Part of a small language model's weights.
Size: MLP 448 SwiGLU, vocabulary 7817.
Each number is 128 + 24 x the weight over its row's rms, rounded and kept within 0 to 255. Layers, rows and columns count from 0. Numbers have three digits each. The size before them is the row's rms in percent of the matrix's.

# layer 4 MLP gate, 448x160, rms 0.193, rows 169-203, columns 80-159
108:105093094097153153155127124148103126112117141089119113113125089141146142113184090128130142144150116083147105114129136112113083118106150130126126097142118148116086115165125132094099111136111137144126173109128092191122147127139128093144141121
097:128089140114143125106096141104123137134117132141130125147121117088119140159137111142142137143158159117095134118119073126137144173116137133164174119140127132131107105102140133183133182110114123147125099178166138116099140167098169080129112171
110:148163126123133116129118126119175159117123130117113101123138115106135144136113106148157136141175078105188103153148121152111145178139146143160125127105125118147193118127123102114162111151104148109125156129166183183125100137109141135067131093
132:114093090139144101096085122144132108095133141148132125128140074112125096115137111174148145080178146112139138103123131163138160122105094105125105092099122134164151145141110117103097158120132122136149121121103141146147129129149130136161138143
088:099113140108148103158131076164077130142124110084102120156129182165168106121135157090127130098103139104128145124144140124122104137101149117168144102128120146137130089103153169118126130124114151115137115097139161120110099104113099128159128124
101:137091124160155113106097116163174120127114132107139143129106083125155180169134084126106158108140173125140147110101112105122110124141160086146137146128160122101126131101161133097118082102115141157123161106144158103103143132133095110141120138
089:117155160183157116123125117178108156138084102151141093141128116129157140080141118114082122210161121180135096172115137129095107137134150097113116158117105088129074103138103114163154150147129113102122127119153078106125133104185130136134141147
105:089115165115115128155149114083109105133106124135181167113100183143111119139143104095107173125164107139146127127117139145074118141130144123128141120123143112126143138092080142139134123159104123158143135172105120110166128127123116128117133147
092:122148148145136180118098120116129106151119083136155141103162128095128132108109146148150098145116124128103180101107108130150146153176148113152124091129133159127153156134114090125149130113129161113123103119125103112155150183105107176124115093
101:118152132129099116114128146137125114153118091135084123132145154141137151082155162083130111104153113129177131173124156139098149173138156115153126127181126110123074137126129141114153142115097108111168128132124134179104131105120130127118107134
104:112174139117146137104168155177129159075110159118119127144144159069143118152126099141167104132166116128121102128141111142137132144102139145146092083109143157153128132096133120116123092166125132129066106119140116148105137161130110155136104092
090:135140127123121093136185138176114134104107145142114122140134129090155103182134132159141075151102117120160098095170150144150151116162143120132127135086091154123146156092131153163088120107089121159120128169133137139056124113116151119086164111
098:157105122155104098128149098101123092101124117178120134134142129106145174061126158134131128118126087143106139138182166140145141171160124124112107104108090109126155146129121108091132179092146108103148169106105157141098117110164130162092119125
088:127122088104174158180142123141072089152060156099075121154107132103118107117106152144132155121118132093172106140128122130164134147123131090138166183122126118107173120148134125093165121127167165147129139132100167129130124140137116103124140113
105:148118188098111153152108135110096123118174151147146157110090119137113136103126114120102119137133139131085102148105156090157101116145154137101135146137156137114138147158145163115127150141113162096124114145139077058132176147134097130149125117
103:166087209155092114078145100130092109127144161090119131134136152110137095102116125107147115102165141162108152146131115124139141139141139138162138157112130125143128094135128144127123145146162158120130127128170130135126115130104115096118104071
088:111109118170121167155190126116098114142137161065102096120156157154165112123090080133116106123100130157108100166100072157114129127126127123124157100171128100115135137126166162106183100110111138116101162162154162095115128112143132131122118119
097:159118130141104086168130127133117138134101157097132137136090136127118097129124086108143170131125111154108142132160135140113153136155148129096174099124093112126090164150118151135109152154094083147163075152112150078151107112156084124148141126
090:176162132175149120150168142110115123152143132166088115174152123137161135120108198121168131126148133113119142136110113113141136103127082122148133108134112088157136151081121112181116189145143131131089110118105092137134142132135159130140151130
090:145117120133097130091103151135150094107108131131169109112077098105156100162149120119112113108122141140159142112116096095142155160144173104119187134107122115126099102137149167151140093137157099123156157142168100127114134121157124126123121133
100:127098152107130106137149108131109131161103101160111143141159107141158134098108124104143130131100154149094126134078115129127155127100165091064115113155140124119103098121133138131103145142162132126085083139089128154117138133108127119083130130
100:143107127138080148123169172095179104144102121127108174130115162135110156104127100116110131134147151146109090145139106168161115084116154162131133155091126102105142100140116103120130159179135097107106145110101114119117149113103128176142135100
097:171171138140113142097120157091130127139108092132144108096149111135162153133129146158121135114138118121107098191157152108129074116155162114126106094158128105076134123175072115132141135124138163139137117139131111161165100158128131125121105143
101:092113078125159122158111120152123170092120099137121131130159104116112147165101156098092092121139143164134165146111140125091114163140120143122115143117111121149159120086130149119167103174138141132155117173132129151159143147137159148140109102
102:119099147103105113132143175143111119121128120091140082142106093098080109091116128134130163152134139119100105119124114119134131177166161125134101124129173137160122157140122132114159104148131080119071137109154127102078128099148115106115135117
094:155148115142157100133101165128115137157080091146097135163130120124124106150142131147139156173126120121083085133132099143135106138128102173127095089163179112115136106138186063169160089151102150134134116123132106123084112157117141128099169144
107:119140129119089091065135129173164110138120119128116097134119103108113103126148127113138094125142146110140098104113101183137134125119114146123145153148152149107123092117147103096154165131137146119093115129164131137138133119108119121133139111
095:110124155102147145161130130133127120074142145148129135124111145171134136153119154083142103148151161113153115128137122128122185109156125142126159118106094139131130127140141141139126112121147158099169141147091116150093170121125115124123111136
102:100129145129110129097160134099134112087120138121110113085091139144062142082138136127143092135097146119112168131098100145162174155094157160144127159108149186124098125137139113159116105119138133143139118133133117121153143129115119131143119117
090:100068112106117136130122114125107121132113105090105119082160100173169127113135144075151123115117118156079141123120158088134169095114147100140128147106154108140141173127095138140131133132128106126136110144106139124113109138140137149129102103
101:132076146144143154098124116106130137094126131099118157128063150127077100148126101120131136140147108142124126118099133122129112152089114135128098128114088117110150139136115098138163145137163147096170135155110127132153113113105140120139110105
095:123115129088097115085150141097140105107100124106102140098127118152129109126107132137118135163083095164128134137141077122129172119101117170153155091160165134140075151165110124162131092137163101141119112092125086156155102105113115154149114096
115:135128115174157149159158078094099125161153130105119097146103167180154149101160139139121139147125164129135130115162125159122092106149083135145072149134100132118149122111183145103139136120133156108134153138144120165138065108123131132156115120
095:091130153112112113104092105117120103126162135170109135151142138137135142146164168146116110133136147126125119114110161106144110140084146126117131175131186139153099116150117062102147131109126135150117110124130151092158086154140105142132148142
092:126087100151135139139133142145117124140118111186157134120119087135158094120079168142111126132124159148115123109109094169130110130104138149149126129124107100172152140120159140111170091118107132151127117134138176128123143131106097130111158126